config = dict(
    n_head=2,
    qk_norm=True,
    attn_scale=0.2,
    parallel_block=False,
    init_std_qkv=0.0372,
    lr=0.0005,
    beta1=0.9,
    seq_len=512,
    dataset='wikipedia_en',
)
Each number is 500 + 25 x the weight over its row's rms, rounded and kept within 0 to 999. Layers, rows and columns count from 0. Numbers have three digits each. The size before them is the row's rms in percent of the matrix's.

# q: layer 7 attention query, 128x160, rms 0.0407, rows 0-37, columns 80-159
# k: layer 7 attention key, 128x160, rms 0.0409, rows 0-37, columns 80-159
q0 096:500479493495476521465532509536510544526468472514481481506528478467542513489509502513495518487514527515492521530506540488514542527544538500506504506474472477509494511503494545511488514517531530465453460494499491517481510507422526517507505477
k0 088:490499496517512515458476485503542491492491511464492550493528544504495513475515518475500538506517494534543480498479515483486484471502493495525470472479465530482498500541490544464489509465486494559555496471517555503520420514520501487465533484
q1 097:461504499516543448519483512461505455516541510473489492536489486490474481487487476483498509507503484494498492478463459523482463474494476491528514487490531556469489507480512433507508480513493462546569514500518492501484495502510499481490482522
k1 116:546478484436547467478483529487475478548507486481514499520449490465527531506560518481465482524528496494475523503517482555533441498517493507521537516536515520501477470493500492490493537519503524520493521480499512502486523492479523514525473532
q2 110:481525510501511461535521526509479446502482493448484484525474488480486484476549495491528466541521477479511505482475500531510466463477478515512501503540543530496506477467497438477560492471494484510550533476485485499519503510495484497500493532
k2 119:546525510516530473467477542437462484518535497486520511516479502489535508502551507539501472512575472492485508462469520507515448474538481512534503518518540545508477438535517465501506511519506503520494509472501489526447532526472525506535482521
q3 117:469514485501518475532500510491452488503471496451507516540464477486489476511481489513498452523555455500494505481507449527498471460508492507508550500534544519481502478469518471500559501512473500514547549466488467527487478514500508527484494513
k3 097:529512495475541464514494516433509497492507510496523509485476501477494510460538498556464528514507516479527513490487483474519502488513484487525501515501540507531470453512502444467535513492496528511500522484503531535490543485490480511497446523
q4 110:500543465464536505522498520453488485517516491479472507529482455506516477487517499463490465508541487500512510480496536517465488504541518487521469495477503529526476486508478529482504492493503502500526481480471478516507491501461508535544437547
k4 115:513534528488536491504460530453467445531509501519511475516490481499528519504512521510497486532541484489491506470489496517507459447530456505555529528508489527485517450454481447515511513504507466500523504463487487508458535516490505528495480533
q5 090:521506527480503483478536551513518513497529533518506543472543465505498485512510498500495520518511494555517463494477501489486471485498491480557495469548521544497457497493496490467452441505486527466519525481506524461532492488518482506531502484
k5 090:495501502500522481497485516510490514507528480468500516501492535479514522520492479510450470471499477452488519474511505552505464471507492479525508540541469516495454519506492489528505509511502536552469493448470498518483517498466541502462460494
q6 126:543528476498529475494488507501470505512540509463485512516443447464502495507541524450479468517540478504499541472478486529490477456527487491542502531503537537503456486492474508481525504511499515525524527457460474522493498518508532526511462509
k6 132:518522472468532468512441518447489469522522506518519487478449485479516517502521506475491499491502527470500503484486486519505448486514468500535507500530504547506477476474490464509510533513462503538519488452485494537451527493500496521527420529
q7 140:503506504487533474506444496505502502499542474481495513538473445453507518532532529498500464515536491506518534490468477534504440471530487485546518493528514531459473477469504478485546527475466526533498487461480500521479491493499519520516433521
k7 130:534494479477508454491473519477451499530516496483471507514460483481487502528525512473473493491500509476498505524497484520483437503515483480532493509515533532507473471450492476482496503478497522535506470492485468536463543520487531512503457521
q8 113:477515496510494532475467498504543488502540499522532488487518481521522506479468484533481490503468532538518482465513528491478555506478526512476508480457521504502503486528520490534507488502536433470438451538472501497498503473537483493503498501
k8 098:537512537498485531507501507531538484495459474489483508459520536546465521494537464500507518515517538546513475506489512490493567522474510529478504529498501464474483517520539522507542490483478504506477457524531465493502515482518450492471530484
q9 103:517560498475480471495471564469523497522490501496501483507476526498545527503525525513485539525510475510515504529512526546486488477452512550515489493505500521485517489496501480458517463516478485468472508504529474496507483524522518500518483534
k9 097:480512462493465491546466485506519499487564543488508492487545530473504520479511490472516520470480521513491481538493540493487509486470484537466503485451475507475491472502514462528503499559524461490509468521546482462488529538487553486494550515
q10 105:514510498489479481537545507515483510505474533470502471533511514505503480503509548528511474507546484509505515530526474474506464490508474491487538513515472482531466498497480530498489478448458548508508504466472538533446470526459507499494525491
k10 088:482521463514532505499530528502503522462478549500497542498479482515476511504501491513530493495533500504535502484540488508529505512480518486465495503496480463539547506509544546501488496527495529528503515526525499537554496525462477479489485480
q11 105:493504460495544478502509509510472463522491501494511489513520546509446456480479512497524480491494469491499556538540480490520509465480467551499504503483504485532482488498533479496512523474488469518482466458508520499500527529542472499509533441
k11 097:513483499501494488470497519497487516472520516466483532518513502508490495512511485551528468497496497497489487490505500499511514522546476512491505538501484488543471501488535504513547537460533524580496534490507536525520531515493437500464494467
q12 100:482468552486489501500533477466495510520494507508537512487501483524563498483441478468522468512495470538524499491522512456532469518506489481510512535530521540500486511506494529533506444503480478510534446500437499536441466521489524487469500499
k12 096:462530478497512516490534493473521457517526515469504501511521478530506518465501480527540472489505493458468539516505475510484557465536470472540475484524505525487542462500485464540505505551533492464462547472495471502554504472493536492480527461
q13 110:502518462446465510485528495500524502517463506536477460497488494449484537472498477522466543530467478439466507500489496533517536498494482533473498461508516498481550512492490491530531508504514492514527479468496498494473489500474516483498500489
k13 103:482505496463488519531462463526534473526475528498515525513559522500534498428514491480497508513458512566456479497548533479491497497490489498507524524453543501479492492537517472523510525533466487477508523519516507483494457470474476493501511521
q14 103:497498491482539553517529544469492445522479529527491507463549497506519506512477445529515502500516482489530487470548538533510531498456498504496469468489497488520463509538525528471477464512496516489514451521477499466520507490523515503518496544
k14 095:497492503468527550481491523450496486518525495501493500531489501495487547510471527496466472537492520549507449482494535474454515509493553487515471514495511520493508478494462489494527460537515504490527494514458520482518515505504532500496501493
q15 105:550509540498517494522467481501495506521547514488510533505513545476480495470431471512489504512493499481466515488479537523559499477512473488478523520502518539515494538496512495530488511518504508497510582474527535514542478486496513491503516521
k15 100:466524533536537534525473521451529515427501460487544538490478522504462507541506497520512499474509480488530511471514508457522486494477488496494499492477509521491514464478558486498503494522475478496530528524504515526513470444480498478491483513
q16 099:519488520505493508469495510491485509491513537554517461465530476500494495486533528495513509503465551495473474530496537491529495508492501496469478484476479514508523519502470505535485503515513517455437523539512531476538543477513492510492545459
k16 105:428490516496446532507523482526528486496445501502516481503543504522512503469464523503506519474502469511520506526543495476495521544454502491478486509473445467468524529495495561499507493495479483492493469524524499474518518479511507491489539464
q17 083:494512528500508491491480518489508525479541410477531535521500486450492531573475458478509464478477468530541545536528477498509477513516514492515474465518480500498457461487516502552561492515489505518525483515532506482552458495511501515483512491
k17 092:531517522507546466484491546485471461496508477502483518507487539458463455507510531490504567499529485505489502471456489490539491472499495529504500484526485535506521500479543482495517513474481509551499541454502496512458509523541508493508494506
q18 084:494492513489524494470539459508530490501483470519509500462507505467503523547481520528491510478481505479492482528493463496491538548480523493479509450512465472486520514531514514517507514501509504474505492473504471486527477472477519483459486476
k18 087:482506522497442494533494471515518522474483530540503530496498515541495495431478521496537514496490499544501507504502499483477528489460540499509548467445493487482501531455520504464492496511479511492541481510465534475515453535490504489517529485
q19 106:479461508536485536462492490504516510506484446539512500500520543470529531517465487527485489487448491526501466548523510488487529525497525503509506473494521464495537503520522527534512448478485518458477472499532498507503471456471482505493521513
k19 106:467519487495443564531513502524516517475490544478520530494525521515517477475451491485532501504471476534523518498475544491491565523484467503504512477466477453469484532503513515498481477499496498499489499504498461480508504457485506485547547486
q20 104:491497508504555491536483518471470487502486513462504507517498463515516492496544482474500500509543481479504469426474471493478463457498490502504520533533543572480457475498490452501477491468482466533528527462474492495512517503525520499516480503
k20 100:525503499450522477538474536468473504511504540533528499501446493474505526531514500495490507536506500467485494481480509523450479472519501521536491466538521561494485483505515474495518505551449496499515511491491477520471537508487535500490473545
q21 132:517519486499525466517503535473494483493526497484485518561470482489464483522521520455502477493533480507506490471526497534528436477499482474548534505503515541499495469467504473453533521477487512535527516480488468516493481500518493528506487519
k21 110:508494507486534462518485513473465498541538477534552500534459504503481509530496488526461521490531513463494487480500528519497492497492512539543495473512542542524496458520506451516533516491517499499528497464498467495450529530483517477513496507
q22 106:511500531494556486552532506449446496505492509482527529488470488479492510467508536484524499534494499505499545465451493524471465508506484496512509490535539548497462470498497480477511491545468482502535519505487550531510499507508504505503482514
k22 084:472527502503530447444479448459506522511526510470490514501519516430519545531529493527519528473494490435500526532494500461516524510462478509458462474530467479473509463483472488513486473506458486517502521500488494490484463480476541515491495477
q23 135:503511481477517464521506521468479487503522510464505536527457503470504496491493487458488457530507483513505508490479528530479460464494503450543512518532515543507460477476504489462509509499495506507555514497465481550495509499496513514537461503
k23 115:527497462463546495523492548465457465537517482499543505511467463471503532512490529506491504517499458487501498519494502517508453473490497504512491519514514526504492483496510490492496497499489471501515513462500481517463538489515524503539454508
q24 096:462540537542482471488480481496539499478503493456502472510461504493505474463517552481550466493524500493464540424506521498516485477478474503482476497524545515490484513502512480469534501495460481491484516483473517472472496464484505491555509533
k24 102:497522508552513508466501477496469486522481485498507540484446508505494515559531502509511513500522493458487549485502525517551465480526517517512535538497528516518502470467530497510504472494491535548527519501487492501482557559470491512513483518
q25 099:498503552522450497491495509560482491505494465523470489501486506488525536533502526529476510491569505522482496518507511433482478499503461488473515528547497513505522490521523513471536477536497497517513477515497498505486451512463487525500499496
k25 090:491492484519462485511470492502536497429514501490491457474450464521460518511501529536476513475517488493495546484504521480502535532533496464510509485512516480507524531506520535497477527483493503550481490472511504528513519556531502487523519510
q26 102:499521509508521510470481532483511492518507480485496519487516486488484484500478528501510497472575521478496534513493474470467523473515512541472501540547523509502485493514510469517582484518506482511512485460494490557523468499511515529516542530
k26 104:525508492517507470504515525446528493461494476466470495509509498526501470526529468486486503490477488493545510475493485536476441499526504477533505497549520529503495475512507478459503505467492471510515516511514526517485523503505478498505517502
q27 103:480530515506491519473484568482513510495522492534491502513517460514461512445517561513468477529490497527479512465491473502495489533525515538535534456517493512483485481522529496457510523501520502521550514502502556505527490478429520524466509505
k27 093:512554532481507456489516513487507561470537496483559501533531479515509516481486540525502504507508493490520518460520512506504483469509535481495513476491515512484530488493525507535511502562438487505498470534534523447486525499503501518517482506
q28 101:469531480532512537488466460493510523484496487492499448502508477504546539436555499518485544535508515479525489489505518464504511517539502524480571492512525532508497529545532477494504499503468515512475462516474515496489469495486529506512511521
k28 087:512492513462500514517498467474490502495497498495466510486484498472498507560505487516499468498487471497525507484496513452485471485503460492498535491507500509506464505526490472513491526518445456511478485460516504458485530480507524476536515501
q29 097:480480517516531504531523499485450518512503513506480522524533508507516463472450539471546469514472499537543465482505474486529518525476523469508533541523495475504482498478483472463514513479507489509485554509496535457520504491558494496487549498
k29 096:512513517487497498500490504502516539496488516470503509489488538517501474483495453492481490502503494462463519445529469487470525467503497482453510480505507502494530459507506496535511472542465452491485513530479463462514514463508455529464558435
q30 099:520504538504493450451511462485468492478519480500529499512516513470538504526544488517511527501478512455495518506519486504522536497518525459504522499483501525513497495481502500557502463537488500486517518510464492485541445537513505513520502540
k30 096:442524489528517506520491473513502511528508534488525500487543532485500472513483490549559491477461498488502520497497484471491495494494465480517519485517475558483514479533521488437561498481514482521515508520436484527525472479502522479505512523
q31 096:521498509494511505476498453458501523500495541497515489533514515473501544521564487517461486501524494478502502522458534490480504509439510489476493488533550492506487496529492483515528516495460440481493467513489505533507467489526484502514528520
k31 103:480487526478505521485475560529505502516511533522498488477538516503508494493501496531488545482530508550465483460515496484503546506523483522490534509513532508518492457482479470498557472496482473490539489477507480551501458513484469502507474521
q32 095:491487453485482467506516513494514514520469480504545473517500476500499482577501521449484476485503503509517480515513547498497460494468516518484504479500494453472492506471538468526481477518513534505492524480498499500475514471481468494559471498
k32 095:442509475510510488522508497478477526505500508493519489499493513508518491499502507486511511509482512485499527485447512528533504538535483479515461475459447530547494516515503526503500546469507536542466511493529473503498510478512502495553475512
q33 100:527439504478470496524542451486546522482500470506509505510547518501521508505512518528500517501509485490467464482529510508509485578486472514494458513514527464503478494478542471461479540535510518465512494464498534532514481499500522456522513475
k33 086:493518488471543495444542494536528487479514529504507512526489518513520514507485535529519509468478469479501517482479480470466522555493502468505461450499484476507511497472538487510488526495509483518487480514465496472467498494498514518522469478
q34 088:505514528488480505546493497480507506470467525496517487465509458526533527499503475515471531444505520476493502472536474470520571498519441509508500520486526512506511515473465515513460520472505498546485459514481497499481484515519524493491556503
k34 102:500531513461511505464502531500473525501510535512508509512481432471524528497515515507506515514514494525522533481510519488453506468508523465506492493506488513482496500497520495505498478508455487510521455489518520539499433494546516532537511513
q35 098:510469492509507495516505499464476546453491478523469518496467499533506470510537547522537531485504555447507519497530520473515485477561495478484480502515513514534491503490510517509480477497484511472522513473488535532491472513471541471497536503
k35 095:511498535459526471489522483489575492495525501501489523526536481519520505486486485559504538500537532510492458546527498484476487446525507477484519467511519500464479460537491525540508480460501493539502449509529492512509461523499484479503467490
q36 093:495462483541465505506509507521477492468508511518472512498530518485514452521451495507478525505508520503486489510472501472548474473503546455466448465518515522428502544496550486504523499488496485474529522515521489509500464510498503480510517488
k36 084:480503521515510491548468466483544473486492544522493511525545541522482478514516497465548442511476515486484502496485503518478537461519498467512506507493475509478531464479453493521519521532506503478491494474507521498463471477513492500487477525
q37 092:521496529490498465469510474472492451488482489524494523498534538469485495453489508437570488527532535543450493494481526491535532491508488506474524515530470462505518470489501485515509486447541478485480483497466468518492497528479469495521549534
k37 092:475497543544482486460510503515456485492476514479486511505536475470501482522513517524555529494521479542499529516490489458477496526514515482461512509518516521497490490508478517501510480500473506554511443478461496546497518492492497497519506483